Weights of a small GPT-style language model, trained from scratch on English Wikipedia: MLP 2048 squared ReLU, rotary positions.
Each number is 128 + 24 x the weight over its row's rms, rounded and kept within 0 to 255. Layers, rows and columns count from 0. Numbers have three digits each. The size before them is the row's rms in percent of the matrix's.

# layer 3 MLP up, 2048x256, rms 0.191, rows 1267-1373, columns 128-191
101:145140137137113154066160136115142099134122061111112153142113156148130131143112127112164110140123171121109127155111136139112178121172152111152122127129090137147155132136158144117089132120145147
102:158106145133153087140116152142140157156120096109125149063117129142139111123130138103115124127131177118115166146158148122109116129106161130144090114098114124133132117140069097154120145114159120
099:108118124171121128122100149160122147114137108118122126086117134143122121089165152158126148136131146122136140159139094102143138128160119125127109147133121118118097143131130149128110112120101119
101:101143150146111144104085160113156129165158145133120134112119107110133121142137127108087142105112124138127117113112145115108122094106168101132116090090107106063157130140158175139106109094159093
092:132106144108137121114125145147140118132154091146144082128105120118118173130101112138080141126100137148144139095124132122128087164103170111130138132138192142122126162134122120062096092091137104
090:097100123095134102116116101117118107119118162157104115128101073124099130164153155147118130126116101166123084145112142132140117130111115101102102133128118117126159118141084173144150098088146156
096:119127086104094165121170166148165088123123132108144156131112128148140114145079137149123112128117143121116074119114142164131125103137150164123154092133110166070145130149137108117145120138128141
099:161138129125133163118094174128073153101134118146099140110124175102089134117107134145132081100170100150129113139121167121130168061097156110101177089150131081166125129139136130108166156121126171
096:148108178101171141139111167152089157176084139143098120154122114076088116154152169117165131146145137167132125099135102151130126133132114090125158121176148110128155127128104157106106131148126089
090:145111128128152123089140146139134122135126138139087116134132132079164180124144106144078147081072180132135100088140103133135116122143173119114134186124166163122154144135108108134101161103153137
097:121115145112110118124093178145151094123150117095093105157107149135088152144129164138143124167093115094167168139143126136112122098145155152104086120156182120113125123122110135114145093151074161
096:156186161133143162121130138124089117136124123083046175145114135107102131119107156159118116160146129100118117145120102123141145123115182133128143151171134109125143134151120074097102096155101170
101:103133102086109137145105102140133135118057137142144101141112130146144150135140125165164127170116124102117168140150122089128146146145118145149103110127104099098135090145099125114107131154102152
083:178099155207138114151083136142134128137081151146148165130158089145114125138127112112145129060129093107123111131102177078112100124147093149149110125165098077072139157128145104123128134171130146
100:120109137101138103093144121127112106131115118154095141125111109109154093119155129133148113178093129154133113144118116090148110127164102148099126121140141174163145108142123124097122162187105117
088:151142131113113146129117095133127125133183143097115106158138138133125177094123143159106155127165123095123146112123123119080163109154139148096141089073095111107136118130100101137102139134110132
101:102156142144139142119162096111165091115132138122098145127148142150129146145141161137135134156132119127146105125111128116141135097157114135113139112112123096131125166129134144116130128091079114
105:116117146095086130119132139130171104126149145107111110127115115158135134149148138152140102102133113110146142114152121177124147109134133135151135108103138114135143144129127144089131094136115096
111:126154091138160149168143129139113152158117154122145156150134132147138148101114150131162113139080131190168113105136107157118154153116169084106158173115091126131101105115195114075120107119124121
106:151133111101147150180162121137124114147162126113098147118126121171241081104118135110145128146085126135145090121163089126122129148143122139088136139119115057084147124122111100084132110149092134
105:135135133089118131140145139126124107139107122119149150126128133148143142066117127116162131047129117151113113097121097124110115094135105100100159155121115138065161062107096138073126107124137150
101:104162149145137131149143127162157110090142104148129112111145116135102102157087125133105101126098137192121173112141144142134125193142140113114182143147130080132110133117125147153143183108104139
104:097091103095086116121129129161112105146119115116167171130162105131087163092124155160108103106124112128150073120120110164167139127117083121105149152153115131086135123138139109099122131118121113
103:125150121148119138114082117142108109175123111160086126121123148100099153109112119121136107120144134136147150122163109146137141150182123124090127084111095118109144105078160157149118129085129103
098:126160128077121068113125113119141159130101125119140144101144116157136141129119154094140101113147154148099137125147149148146117096114131102156106132144128134089132130125109175106145153141128096
096:116133113133130098118124161139122100135130100107147160120111127158128118146133114153130102113140129160121077153173187123145104104146111142123153103112173142148151144119126116123160176168111166
102:157124166126127134148110127125121095140149110094102124160167101094112113144110193133094088167130121144148123160119138144106141141133156117079120140099139153133151160128127129139111134112146113
099:115126116108111110184169157098084134130169140147103154153105106116146166137167125120145135144130172084179117147103131090111100117136132122116144126157123111086123093158097164137154138115086148
097:104120095148133145110115124119135176123112116127145140149179095118127125097153116096110135173118133146178164155151123130184144114092138130075134104089138110128110100115124135116120170089150124
098:131135101152161150145134126153120127112140124118093085115131107123143115113169093104160076129146130187110112100117123096130100119113156100148124108140118119148135137166101086130180181149110146
091:146129135118100131150150147128162157157119111120112151155130149104091102138126092140149140141142131125128135080148153149111077111108101123141091128087152140155134128130148127135177114114130139
088:104109104133135114126108162145121149169126126079123122140128149119125163099124164146105123098122124147076109111153109134117139111114150131136161110112160179146149144112117139119130126133149086
100:142102142161103117155129132142124127109133126130093128115133120079155100149129148122120101156125149155089146097133128122133132162097157141110137118126106115112153141067131169105127129166130171
095:128154152140102134181144109096086145090113103111157146141166104165148127085128119059142181097158115142107094116069088152095128136153081163122131112167128091159122112178087134153105114134134151
097:117163107132066162087125132113162129145146084132142118106099131148145155152109135079165146133102128145157100124131114107161099127082118126165138105143149070092129131145094153095130135148108122
119:114080133125119142100131159087130088142177131112144151143127118084133136139089147147105141107121163138099166163161108126098137119134144088111139119186157093094138162153144160112134107112111110
094:125130125117113165107159166118106143132110135134160130118113158101092187101125143094124146128134140109130149202101137086146085122147141141088107134132152129140156151127166143094150132091102100
099:163111123121184128112129144129113116109149124126084151124085081099129148113163137077175111118165143124150160103122169089099145135192141097146092080162125116131164112114118110117120128126147153
106:088148125137091106101126120146086144113148102095105102122101132100120133112147151120117138136112146136138149117091114175137110120135129129114094108109118106129115105137125137077111154147117137
096:105148187104161145117084101122154069147147145116118139113071123178126161176107152141142175089127150173152117163110122113143114106129131164117124122169169095142136149123129145139128176105097121
111:153154118131137124107154152092109161163126144185083154146101132108145132135085127143111069107123120113070117144113092119109105118140135138145158140145101110125137117141092151080102132100124100
104:144117181156160129142120152141111130126094081107089155108123120155143117128106081133150116154150133101141108107135110132140107122165127109124132132140120087076183119142101135113118088085132138
106:166093115154130109125085132138090136144151155142147155156152168181114098153092105121160124091123143146157151136170148119135116087107135117124106122121145093130128143109176090104121099100106144
116:074137120175108082112155132145146131153125116144134125109160152086120140147096144145150220090124122150107089133112170157109144147079138160127122117105142122127086146103129185122096212122118121
114:151175158101108153166128136112128143175107156123130147154132115129123102137152080105129117180143127105095118136104105158148134139106129152139116108137113114113153159076105136154136178163110125
096:090121141131147111139137114149186136112159103114144074111126099127127144159159118115154114097113134119153115149150136109157109138111092152162102103079131100124133161143101133152135141150109049
092:144108121102130131158142183129127138149153113111147102104127104094134160143152119130150118174128090173145108134132142119131116113115137118154111096134141118074183159114155099117137106087126121
095:115122168129113067089114100133156163106127115121142168123156127110124139154128110121142118122110169175128135113124127111125177168122084174096134130152135110099121144118138176125131101128104131
091:139124087117143134120153132110142153194136133084127131123100147164104138076173134131084135094167148089120132119101146148137154178158131072091136116150143131123142180167095101150100163152154147
090:118130095125175068182136087151168142146108133124119125116144146135110131095103149127154141117120135079137115118075171125137118119126154131103135149104160106103094140125176115167116145103129140
109:171154138112147149101118125105166121093117131116128136133107079122106166137106098145116145088129087131128137179119117074100067099160113178115126103149127162154116108098092134133111161123112119
104:158163125093095154176101121133144144180136131187133150148118102126104118131115115118132131145149164131151107148159130143115133139153151106116099123111105125069135121128109120033079142132103103
099:121090122115113110105144184139129091154154107143125084141115161137156140138118155119116149111113094138112112067125176122120164133086158138167114142152167130107119103162115119141149089148158161
107:143143114117104121115124163097111123148174144125124168126166140126119142127175127120138139133151108138152140169115115107132179135110157116108163077107154104085124101142148138089103130110126100
091:095139153163067129078146070139124126158107143105128117118090148141125131159163114105141131145118159149139147136154207160143144169133109131121086121140165150095142111124162116124126084125135139
097:101142132115090131154148134156151146105128125084120154169155131133142123107144147134142094125139156099150127101161093086128180148139116155110153107091121183120119120139134139090156133109166161
106:125119103081105151132104142127125142106136170094151126118141120131135125133147126096113120129103110114106139135127148185157088142168115139093120130113118113109157098174127132152157175105111158
097:165089158140108106117140146089127133142140111128130169158121162148072160107127116111149172152111193175072157135174126121162113125115078134136121145137176118137127148120124131148142114135123085
094:111138154117115122130130180078140096084103093156141117098087140146173121127108112126147071121118136107110111142153091171142145089127119144156129088100101150096115114154128154115142138124138064
098:172128128148104139101163165160122113127128122143127101083121180157097130100088160141132135117122114147115119140117128141165147117143169118154125111115104128108153081139154121130123158096101109
113:115093122118098149109166196147108115117101095158115134100133116108112129125132099111125117132137108120125172151117126125133125171115150104130124110109128145100136130143134099099089145103144110
100:106158104113137134123145122101119103126103110109112132142135098128107102123098161153143125146127149142112160149139069094139114149126145145155134096154149118132124144091111125085157095136160124
095:140124148118107131130116108150135134123121127200123196133119150108139137062094139109077113088153136111100119168150126146083194135115112114119112092137102134129149103098117140137108121123099149
108:119085081104076077160124145155132123104140139149153140167142120111090164137135182130121115145131140159150135089158114141144124184143118124128111124115114129099139111133109080141154079139103162
090:095164146108165163145147142134123145142144114141080118141119106136125179106127136127118103057131134144134108132147120125108130117119124118103132103091131118127117104111186135090109130097176116
106:105163135114148135103148122163155135144141204124118145136118141160144146135199116116141143118125134116124140121129121125148148132123152108121121134088121103122135121122151128103153118118159116
111:107144117131151115151116127151144142148129159141118130112180103129150110104106149128118109104194089147091124101122148158131152096151082142128159068088117112103138137133119130139090113159174100
103:112153116144131143127161160125109170143131136107134128089149111151164147136181117124164146116189147143155133128131077143118120118153088131125134119153103132101104081106116131139102119150120123
103:155155134154165133154100136123090148084102097119083129140123135069116142134148163136149142171129125125133143121123167121113156068120157084190119086104104129138138122126103109135124171099133144
110:103108110107130124135125114146155155142113145124121152100102102111104146184130118107121128144138169137143113107135120112168054121118133088121117111145157087144124114192082111101147166115146113
096:148139130128151156106130106111205153142151126098137154149140134113153158122107123137114138125142138112108152094131176139119164108150146124092129119191141104136110124113118114143134158131101090
098:153088142139110148145115164131119146165123093094130136079151114125077134122151173156117153140150160106087137133165139076153121128171114111126099082096116133106155133152132122139106096134131140
096:148095136128160145132112133112118113117117132133075148159124110133100133145129151128130195138060128142150132169125098111112145104126114128108108138157092100152165154079092106145153126148100122
092:107107125116146163147129112168147088116144132094130138137107150122103135125110154128108133119090093155126120098115121153208121133133078131152128153130139122111139137127080162107134104116164098
103:094117102115172074162114105082164124071130114121133167103137182092139149147110130121142113126148095117116168149125156130113167109101139146141105142138147111058123137092109134142139141142074136
100:090089144128134151149107106128119106100107166138158113169145122159135161103130098170154114106173145135117162118096130122106107131103140113116097118119143121105151164129112121123097113146136141
106:155152140106192164124100120108122146165176090127068111119124136114140129117180129132158129132184106105151053099137147143138101141101123136159140132126161108120184158121134120130121108103086161
093:162102152165178126149144157109113130133120118162114149119111097094135165116135141144128154132110110094157105141127147188120108130085153121135140098070128148133117127148129097132090113141124126
089:155102111130146166133144128176151124116088135158130114149114111137119122125139137142150149107146072096135130122155142093085147108110098097155130108126111160137104135123134096112129157156087111
113:127100136064125078157185163163102146130108123121141113121139125105158109104103080122120137150115101140085077067091146191141122131151127123090092135138190131104109085185091131152137176128142127
102:140136127151120149120091129126120162108122113123101109123141128122126160151150091183125148162101097113146150137144134134145154120104112150130083108108123115132123168170174097139114073138096128
096:118146113137128120096101158135114117170147138120088142146143133132132118148159080111089131150105152158106145098135194103111124092173101136095085108121125101134129134187099093110125119139111169
093:152144095147111136151136109129114155117106151125134092170106149104129127086150131135116156183147171107138162157112125157109142145133109130154126145097125133092144093151125138112126130160117143
105:115149136149124148180129091136126118150148144132134131161112116162128117170122134135145104156138129146127163096100100132137141116156121102125094156153067091131150164139157157087142153153102135
093:124127145132095134133130160116098159134153092161122137128128142141164127080113131144111105141130163150087103140113146149181112123164095133191101147116131144133099095109084092161146102108082126
102:116172094132166136132131114149148125148114106095138101146118177101124139142093180118167092100144136091112161144095111145149177106178085128143108103164124107108085122109129137126167114120114123
092:158141121151131145136148104146129146118094097128112133126146159143169161089142099115112107128136163107139134109133122112121157106113086094083091142109078149139121115183117106104135123142121172
100:123115077145105108112168118116125134142161121143131111094136123117159133129101140161137164125139146164154109148154108117118144159112107119110155149147183088081135076165059091143125109152159127
104:124109141144127125096135115118109133120127149120124153127154135154114152086203099136131146130129193132115162131081069150132140117145127124133143083140121121098117114132116111116177122169145134
109:138155116127087147114092170146101142174128107120165160146158150107118149118128123116129120141112171115119139156120093131128132120115104112121094148187139119077110123107102144123177158156138084
101:115109135074136126111158141146132137141106138115114112147142113121112151109144117104167149147119145135135104136120153115114137166141127117109170080141128112099079162125106103137158175191122140
095:127164128144108107106156113125128155109136111124118113080147145128124117090154121180115102154116135137137102127152075104108130094144110121142140147156132102081163151126149092137153145142163125
101:152142179141131155146135104115129138116126139076107149112144112147161192081078123078138111141138145091112169137146158130137128129118112075087093113095116115136093129106126106113150147114121097
095:144107132110080077126144128087118103138193075070094116119214171137149113132066141146117111138108139148129127138154134152127129129096099174142174098108128142127107140121139137135124162143112141
104:140089198174094114092102169128155118121136112107160128108100133109111126114141114102112100132123150091178085152150133098097140128176111137125135104105116091142209090125136101099134151131120152
090:155099146135170143152130146140127151124146144150116117099119110111120150148129170110153137171115161161170124176149105144149097114128180115113129115122130136072124121190123144148111134169071124
106:115149155169089110107140110132181139107099103118120140113134150151085115137127172137107145111161143187133097139121144105161160123105126107159101097142115111142117132177156119125121146107105128
100:150137131154129139078117161111177116096177131144107077160119092112143115109112115139161171169129134122151142135139151091109111136109131108090133130116124099142151135115113144121145092086095155
110:153135133100097150160115133112107108163153139087135126138137114143130149130086147149113077105161149135206121079148103130138124110139113107123147137187084138132163171153151167133122168152116139
091:131076119086122095180121085098128120119142124119156205105109129139081141117150133121148129103121135122130114136160158117164143099176135138154130138135118107142101152125170115126112145134109147
096:135143119107138138120087131130151132130149102112069155121116104123130117124144131125105114109116155152101085094150132148138145120108120122147138077118161133115119166121153163154161120160138125
107:110089146111120147122109174134113119104189113159133156106106119111126151115133133123144121130112174180128085137107147116164123119155145110135119133126161159128131091162131169115169083128109128
100:138153111155138169160136148125126162107117123100118127072169148138128117130127131112136131159169122131110161117112108117107144115082120095171144154119127132132123118154112148122121154150152134
088:121143129135166119139139127113139174151168151126093165119096158140125151126101111163099110149140125170142177140123135121114135119135101086123101135107134121130117123120136145124144134164104113
094:144135139149170141096158178165088098121122119147108126134130123083152152162115118125134134143178140097082115116110128127157118110150117131098116083112149137159154174142109142111142169124146138
102:104155159089133116133106150111133154109138111142122142155146136121089135114142153107130120111114113094164106127157145072152171120160085126125142141136145154169135128132136146115110128108106140
085:165115115131126083129117094120122116130090116109119122149126161139103137140114089163105114120154143136158120103131148153201148132102131146135122135126129134169112123091148098121149134133123230
# layer 3 MLP down (transposed), 2048x256, rms 0.181, rows 1267-1373, columns 128-191
103:109101113124103108124160119151115136153123109144137128117102144169119089127146195095123138194113097156132124140186143154113155145144085122130164120103111132158105144145087158133080094124167153
105:149109127163155110125094147107171136125141114138157128116097104133111085158119148120116163142141101153134121130139139141141080116113136146107107116113111126132117085123073127119126148134121091
092:135129113120123155098171080095130146122100122135154135121112123108089109138098140136119095094092156120149126122118134130131114120106123121147158086097126090138089136077122144161126106119132105
097:115094097123137124136129100155160101085096139137126126087150183164104126127133139133112126144083110108158107110126074100131101177151154143151117128155140126168120148146084118141117155164124117
094:107140099135101139101124107080133125143124148102136094155106153089128110149116118206164125074113123138113127185155116138112119103147167178134139080097133089106172141125146136166114160151091128
094:131092148151104092121159105126166118101144145107153142135098123123099151077117122093148159159169143076154160117109130123142077096126115109131102109093101106093179100150161121131089114132072120
089:153139115107118115153159089095112129098118148154111092156170114140097109148205105145105107141174157138117157112156093137146164136131124089113114170112135139156153123144111097099160119130156117
099:163141096082118106102124103167089134143157147109096111083102157143143136128146096109138148168125177102129150110142185113068139155154158128161147114131135108116145073135147139127132166162174101
093:103118130144142088115113123124148097080143160115145082176117122161177124107157096104134137112158120117105142119090135119135145110120132149113110125101134145127124147157140166131168149138117139
096:124125150113103107141120112109114146134132108132166089134102173127108097150163087111143110160144137123110175124148162133129117110099144116100119180155131110106136134114127116158119123162099127
097:135130150171155119122125129113136160078095086084163101123106127099112134157119126118091103119132168143129106105104095134115134090121115112111123144119121105160120159110116103100162110131183061
105:132085104160099150151139112148136122116066124118132091110128095151086120160117100135150110193154139122115147108110173131129140132117158125111146122127113111095185137115128104151091136148188121
106:148144111090138098131158103106064117128102116076104113147140144124137098137133117158105146161125119087145141125064097092149104087091110099100107146121134119136149121130092117131128139143130143
084:144172075158157131115113166131098087119147129110124105125108147094125132102073149141087147125166134156111107137095116135137156186124136130123105129150130143144115102134167124126124078153118135
106:109123128122119157161133075123188121135169148139150151083137149101149120141114146131134118128150138128095136113112101131168115131171130144165136086130153127107108112118139106138117136119096142
096:123112113138141123131136156101153118109094149094159128110111161116116146108106128148126133172106155130130145115082133139135131128151136056100156103116117137160117217137119105145125139107124177
104:116118123147132160121089132098111158103124077138126104139110104113118103145092102121176124123146133146175078155125164156117139151096124097149117127131133145135126126116150176123118162089166101
100:118066167130140099104150134117149151138131128122132121090128135139162166087094147106104164147100148131140101139136146142110161120132130176109167170126141111153133126117090111141127142139123164
111:112121137095097141095120107106130154104134090132117145138123077092129128167130105121160100096126116110150136133147119129123125114116105105156156131124129100158137099131111107171111088115140124
102:120146115115125129172123141129115134095163130124096105079147128125095162115132085136129139128132178104148168131119138146146119121158139154100165162138155116133160091096147138131134128095108140
106:126157125101120149087102094118127140145163147143142121128143111154158151132146157111107117144142115147095148121119149107137130136156103134132137110135161085154114127139153103096151124172104134
097:124119126158100118127132095127120126114133134158082128145154123130147153142140117156091141098105148141126114142111126140139149146129140111141103108143130130127158093102139172138097130129117150
100:136111148141134180172155160127140107103107158141100120128169134128132119156115113113142114159087146132111122125111131077109121109156140107120080094186136161098147145147144074084126115127157150
099:145147160139130147102154149127132124121106114128129083126131128166111126142146121116115140156087088132188157113141130120088115157119158137107129184139129140130126147112149138163142102168166133
095:124137128104095124125175126127204118130114148124148086087129117111104136175095148148084175153122136147138074118128162107138163120115140116172145110119148102089181150152146162119123142093106108
096:136122122137127133157138153138144098158148089140117141160159153140117080117118108156118159138149141137081153144148118131132116081159132133162088134149154113135115117102147118103161196128116086
105:145155127167106166135116141120141132147130130163123072164093164143142124099102122093126117136105121149098119133143135115090145159154160130153116166147126127145143151098161136118139132108094112
096:154116119126170117131134111129085104169103117122137095134134093163117113095156106152112121133137149152108136089130133121116118125118100108142098136145127167128101159128120115114105102179141092
097:172110109173181103141171129127165113128131135110113138121107108129140152122126154155135154097144192145112150142115169098115143113160161144099175143148098110123106144139098133164085137132122132
103:106148110137160151151127102166092090076105155127101117137128137085151157139151152149103117096128114108150129110121103101107099143129098142137102149143130118118172148130136105147137135078123140
087:155096129127136128135105139149115100092120110138126117105132139118179152085089156105135088161140115100158166140151129080164156164157130136090144170152125117196112139119125157146099086149094122
092:076123131127119144138123080138127136137147173130111123126114162107097103102122128198139121131153126141137133147139147154114143155142143131146093133112111174140159111120137112112153101158150104
098:110108137116122104095128122132090143148157104133131122111099131129144146096100159115158147117130153151104131127140088090156118116117067095131137092102106141131125127144135112170084086127156126
096:105113124151134119123116127107164125131163146153122116181119117097131099106137191089134150157106169095162132128134082129128103093112104134145115136168111163154098147141098102084140136102082071
101:126099064110060112122138161108151129138139164137166172099133109118116131116106137165143134094151076146118159125116162153114109113107127109127160160145112117125150121158182123075151080137159148
108:145100143186126146115121109122110153141162134134164091065086146136114123119127131105125118109125132178125087156138149128173148125091181090147160088139126100132134103140148126116172108115161170
096:155131094149114110128099143094141133108130107125116167124141133122136088154149135085140128128122100132099118125134100142145157117158131100125175132110149063150115129140104089156152114173096162
097:107141160160098096130129169131149111138095133141135122123073142075191073155117136104114166105137098120115154122106110173147134103151098154114130121125123158108102119080103129125124085124169099
104:113139118149098106159131121122159124128163110108135173131149097155145082092117144110139137141147134135129136127148142115121164138119117134118077098164088113134163144130106106116167124127166155
092:122099139110107080179126098134123132101142130123104124151124142135079105141148107138117185151150114131137094139167113131142102141151091150126111108124139133149103132125117152099126106126141109
111:128142127148146077138126081137109117108124118127159150139148122150142153120105121119134127130118122115138128156130129103112114120115144130137131086157128138089103128119128125131154120101113140
105:124101121093121110112143109142106161133104150142102154141110152152149118157123138171129119111134082130121165095173126079103121112130160146105102157173115174115134136151112146117138142144130119
107:170105103112096171105134108144122146147098132112169124162117163117104105114143155156109132120145107077167147105107094144123113146101084134106120135135162135180099136116131144150117111140130117
107:147160089153142103105123127149136084134121152104161158148126160113168107130136125107186164109131124111149128099123147147134121172142138110110160160122132131136134209111136125085125177120081138
110:131093109162134122121120164117129154110143142155118143103094133103135158096162165165129185115145071120164142100105141111121107148108117115108091180185156173123097116168135117119137111109153107
095:153137123128104118124136136101118135102074153120090144099127140138103149140137094142145158168120114137141119128093142130123105139086154147159161113132120128131094193093118145132114150192177145
093:096142098131122118181092159149161070129124129100167140121102130117140140110148155113148142148132072107108129133144126105125123131132125177124114146108126146134119107122130151149123103136081139
099:162108130154138138111151136120098119113155128126128124098128135136158124140129126140109175162139147136113100129118121172106137112079080121135162167133132156110111102124153149104176114138128139
095:144131141128142148146128141132139144160119102107115136131158104124098130136079118140065133085119155143146094120160123121123138089093128161082127124177118170135156110131180133162125132142136132
092:128177160128119124110087117159131129159105111111102152097117132138156111115102130107138162140114132172126103119148117105113150146189084106140156121127158090119139177154103131112086163139113164
110:119120135131111140125146136142141103099078137134146100161140143142119115114109112131135124104116176120141125076147131172104098134125134104118104139087164158151111131179129116148144170116140149
099:148116145155128160133123090096098098148144153157154146125130170176113125072144135157155165173128096141119118137105134099109122152115129121144136109148099144124125127174120182145106098183145098
099:153141081102131130163109102092093129116126108152152101143116101089097124179133133159152180104128126134083135158102137112109154163100109132145166142129094153158114123145104120132111159099125164
108:154133095144090139131142174109120154077163136112162137157140127145090136127137122105112119131163126142130154127172120158109166163145110119134150135163111121122125114135157144103141143145120150
095:128194130125127138115125094102164119081102155122094107113164136080131099093121136089146142155095145100113115126135087165150167123149130122110084137147150094089090179113129171193121104150122157
101:097182136132136093125124104082109127156097156116132147120087094076162074134118107149125101145129146139100139134170116105086099133111144126152107117138132091117145134108113143120124083130139108
100:120175107141164131150125094177135197057146149112102130153098111136142154125097142108176121093124131134145137132145163149166147144156152126139126128161112151130119114143107098146120157141169135
102:138141145153133125120092146186117105120143146116119154129105156144123154139123121093123163099130153137141109152160097107144107108100111110114117086123123104134104158116159140157152144164136118
098:126180120130110153110169112122162088152158138128150137124162085124164102132133157131129129096084087139094096131138144099103083114142136157117138136124082104137150151132083118147138117108106080
100:148147122153102155171141141149124101134103135133109140068131106141143133089111142103108100143145158096091097157092168141163150148128119136138150140170126164132183147140137169148127107146163104
107:117134131177135093141126144125098156115166135161127117106117112132150128090135147166132113142109139142123114117081131128055104170091103136103112150169111141140098145150175147105105145148151159
107:117118131127095114141159166152123130134131124149149123151144138107110089145135133089124117101136138141160160104140110160120151094099083091090140158151105148141145131193129173125156117124114173
097:114124115103096073173130154154144148185073150112117132139098158091134140143100138121130121133144128134181156090141134115080145142117119118127103152115162124142106170130099146161140114116091159
098:107109106093114149110138113146114129145118140153120129162127178169090132110166119144102148100172124121105103108135132119106113131137111110117062155142130155113128173105092139188146093146140108
097:098147148121154124124121039119117154090117121109093133165120152117166138159130159152118165153157110129120135121147162152151115124127116133129112114122149157114164156181125135104147093138105127
104:149145101100138147101102089113156132126112115109122156132091119137069098187124154099143122123114175091138124142105109123118135170112134151117130133151134139139155129123072176102121166155104161
108:103140134110169123132140132146156120141169124089135131154107113122121115130120093121144142075093138080163127153142082095156173151112122096129128092127125094105131168104109135138129084150156124
115:155096162151121137135143118132125114139147174182141111070150163094117146130134186138169180111143108140117119096175118104125074110140115138146182129114120139176156145108173151107122137136125096
099:149135147128092141097066090151137088133061139124058138119131108118140135119113118171111143122126155149115111089155148134134120130130142161138211164149106124124110110124098157182146106153106148
105:089172135137167122183155103115177107109157108136121094126099116127124136132174135146151123143122116136110137126132137086153076118183145154187122148128155107128138159151080155116130099087123122
090:142156114115146105098135132109149161087146110185124095136169104124154102138130129119092070151155128144119100140150113105116104169110118129106172155143115142133159123167132110123142088135132143
099:108168130157141125113170109124122118105150145114128084159133147133130118139097138143136157132127143127160160121108118114120135107093081089091101126133125116132117170097126111128091144123110103
108:126116116129151152111154112115109114145094133123142112155131132189091127125153126102136142091142098164092111146103133110114098104132102156132176162141125105145129117099126154134170099146144142
096:121092083106110131133143081093144107118110145132104154116109100101193098166121133171127127158165144107151152137103140134150111187151140092126138127112105107139134112133130139145074117120133092
101:145125078145131097145094139081133086137133166127113153111125075094142140112138127121106162099124172133136123112163124097132133108123127120124096106133133129120133093147118142139119088100141145
096:108153141178124092120125106116101082143176127146102108144131157135117089151141099156130132125158093167128097159063141148128139144178086158080092123155116140135133131121114090134091101176123161
107:154151146174107122164119128140166114154140133125097112087121161135152079138132108132140139115137158072153101127116107112140140114123068123141141066134153159140179122131141141145138147085105122
098:131139118155132103086137109132146106120100159090077108128177142103164112136132108105108130148133075128169128104159130154157140113142126126114143131168154133106140148121128130169136115094073121
090:117138192122130128105134106140098100115149137090144131093193098110142132142138091093149160150100157166139112110144124085127132128130140105091137107161133156134154138167154168143150136094152124
106:111143117121104094134151118119133123128111147126129112159116130132104164138175114109096146133197145144149148113102143103141139123091126116161185141125092145141152165099156098133102101111069136
099:190147074161174129117113117105210101141147145142106107143160056131091134112109147117074153145132160136095178132105138129154120168118092121137101114083142129145120095104148150107164133106125149
095:110147125133098128107083147143129122113119121130160109113120116128064112098108106123069159111132124152180120160097094085124082124143095107122140139129133115123120092127115105137155143123142140
092:161142161086148125127089092118128121127108166134137120124108140169082156103102162146118136106158109160142154165138139108120119138145174117142147100131125098127140139151166127123139127108120177
113:131115129129135176115104141133144183147113101129172157159104106114074117127124140134080110089168137109157147087161108160114099136104178119119140115169154154152102160137100104128146135135120142
100:156133114109103133117134103145153136159103106184136140149119149131156110107135136129150089104135160102134154152100167112094141112100097116110117149127099148140164182142100146122113121143110104
101:138103098133150130067119111163074117104178122161123146208103135108099119114129120084168170134151141138069109126091094122107115098112160132135135166137121110117145124136159077118144116125143177
098:164104177119127137129100152092126144108137103161107133156137135141172095091118110148120162125128093105132129152160132131165052152139125145112140159101107136148148118135151164122124167133111105
100:129081130131146133086152097100134120147072107137091137120126130135131084110136109140141139128139144156138138143137154116129118118148155112071110131122125138155167150128153132106103104111116158
107:135123136108134140145109125127115144136159171124124121104142133102157092114135121116136199113153094122124162102139104153108120132108078154085139159161154181179140155140111123117105093158173139
105:160150138145119134126098149121083149163096187136132154111141130104128098096159097168133145148159098156115140114123165131131113144132097132112136167146119168112116141107117112132130103095145115
097:122141139135058134165054105145115113151139114128143160115182161172126133122141151139126146145121117074163119147125147156114116138155167117145154093117129097142116126106109102147146077133124144
092:124130140114140099115188118141148146096157137187111148160146133138080076127102103128133154092160174115088138161115179143127127138135136110131160102097129144159154106081133130102085154147092115
097:152140113073166140124142153105113162074135143157159140136142137117151160114212127125141138131165101147125164143141128148138098113121135103141136150102116118143119089103114135137133083096154121
096:142122119157162163106114118150161161102163141093112140161102168121127143156136165117120153118090067120107167143132115157161134177154121111106148152127090133120172145133128113100124122174126131
102:152105145107146101090116112108130117113150118079103133145126087118078127132162128164150128139125099071162113141128152128141131082153113145105135168108130126120143152158127134115094116139098121
098:077109116157155140124081088158117119124171145146137140127138140142154117118120109138123121121163115085132117121194088096122120133154142150141124119103115150181126183119151153128125157162141116
107:173092120176141137122156129131111132089176150084080127146118131112144116083084103151096111195119182114131153110139075086123153120152100144134135130126105126178121139162106132120140112094085122
102:120105176164091128142145098134172127069117099097151123170177143154141101116120151153106150110138106141148120111113101077126098087122133133152110135115144125121112147099137113150105158140106119
108:128077123132142087082133122138105092145150166137104122136118113150128123163137112117138123100138136118118113149094101157119096163116118103159154137080186110158145087111148154158122141104140118
091:147110102157156161142151101142137131106140142116138104107113163127147127145115138087097122137144107118111172118072120125091085154170109155087135146137109139120139099158129125160164183128104112
105:138123149128129158132095116092138144097096154099128133113112168141113099162105101142133154129112116174134158097120157157118111148139175126089131112144105112155183104063097138160138104149112126
093:117125111141113144120137160090157101119105087120113128176119094131163094137123149123123118126137143111103137131137136131142145154114141126098148108141158093132126166096146159126103164122097157
107:115152109175100158159126122094118157169133089121118170147108146107111173140146138171192138107103118138170163142111126095110135147154158144179116121128094131143132125151129131160173164115141126
097:108164144144134120165146132090098125095127110143123080093106102100128081141100151128155133103128050139113098155122100153107093149135102149134087144125149139175135134124119091159158092101178149
098:162106148189137120152128135112094148128117110113124112127095139160129089148133156127161115132088125144138147104153103094113114125138111106120112137095137105146123158115175134096118076162109119
101:150125142113148110106074126205094105116118136151146109174121131112122134133155127141133155155128151115087115151113062123141105135106156107100160149135122122124106122119163097082115140175118121
087:118159129070120180158099124139133093158147114126126112149092134142148136082180143109129127128112150104124117091121126140169111138142110172078125157130104169092127107142123188146095129102167148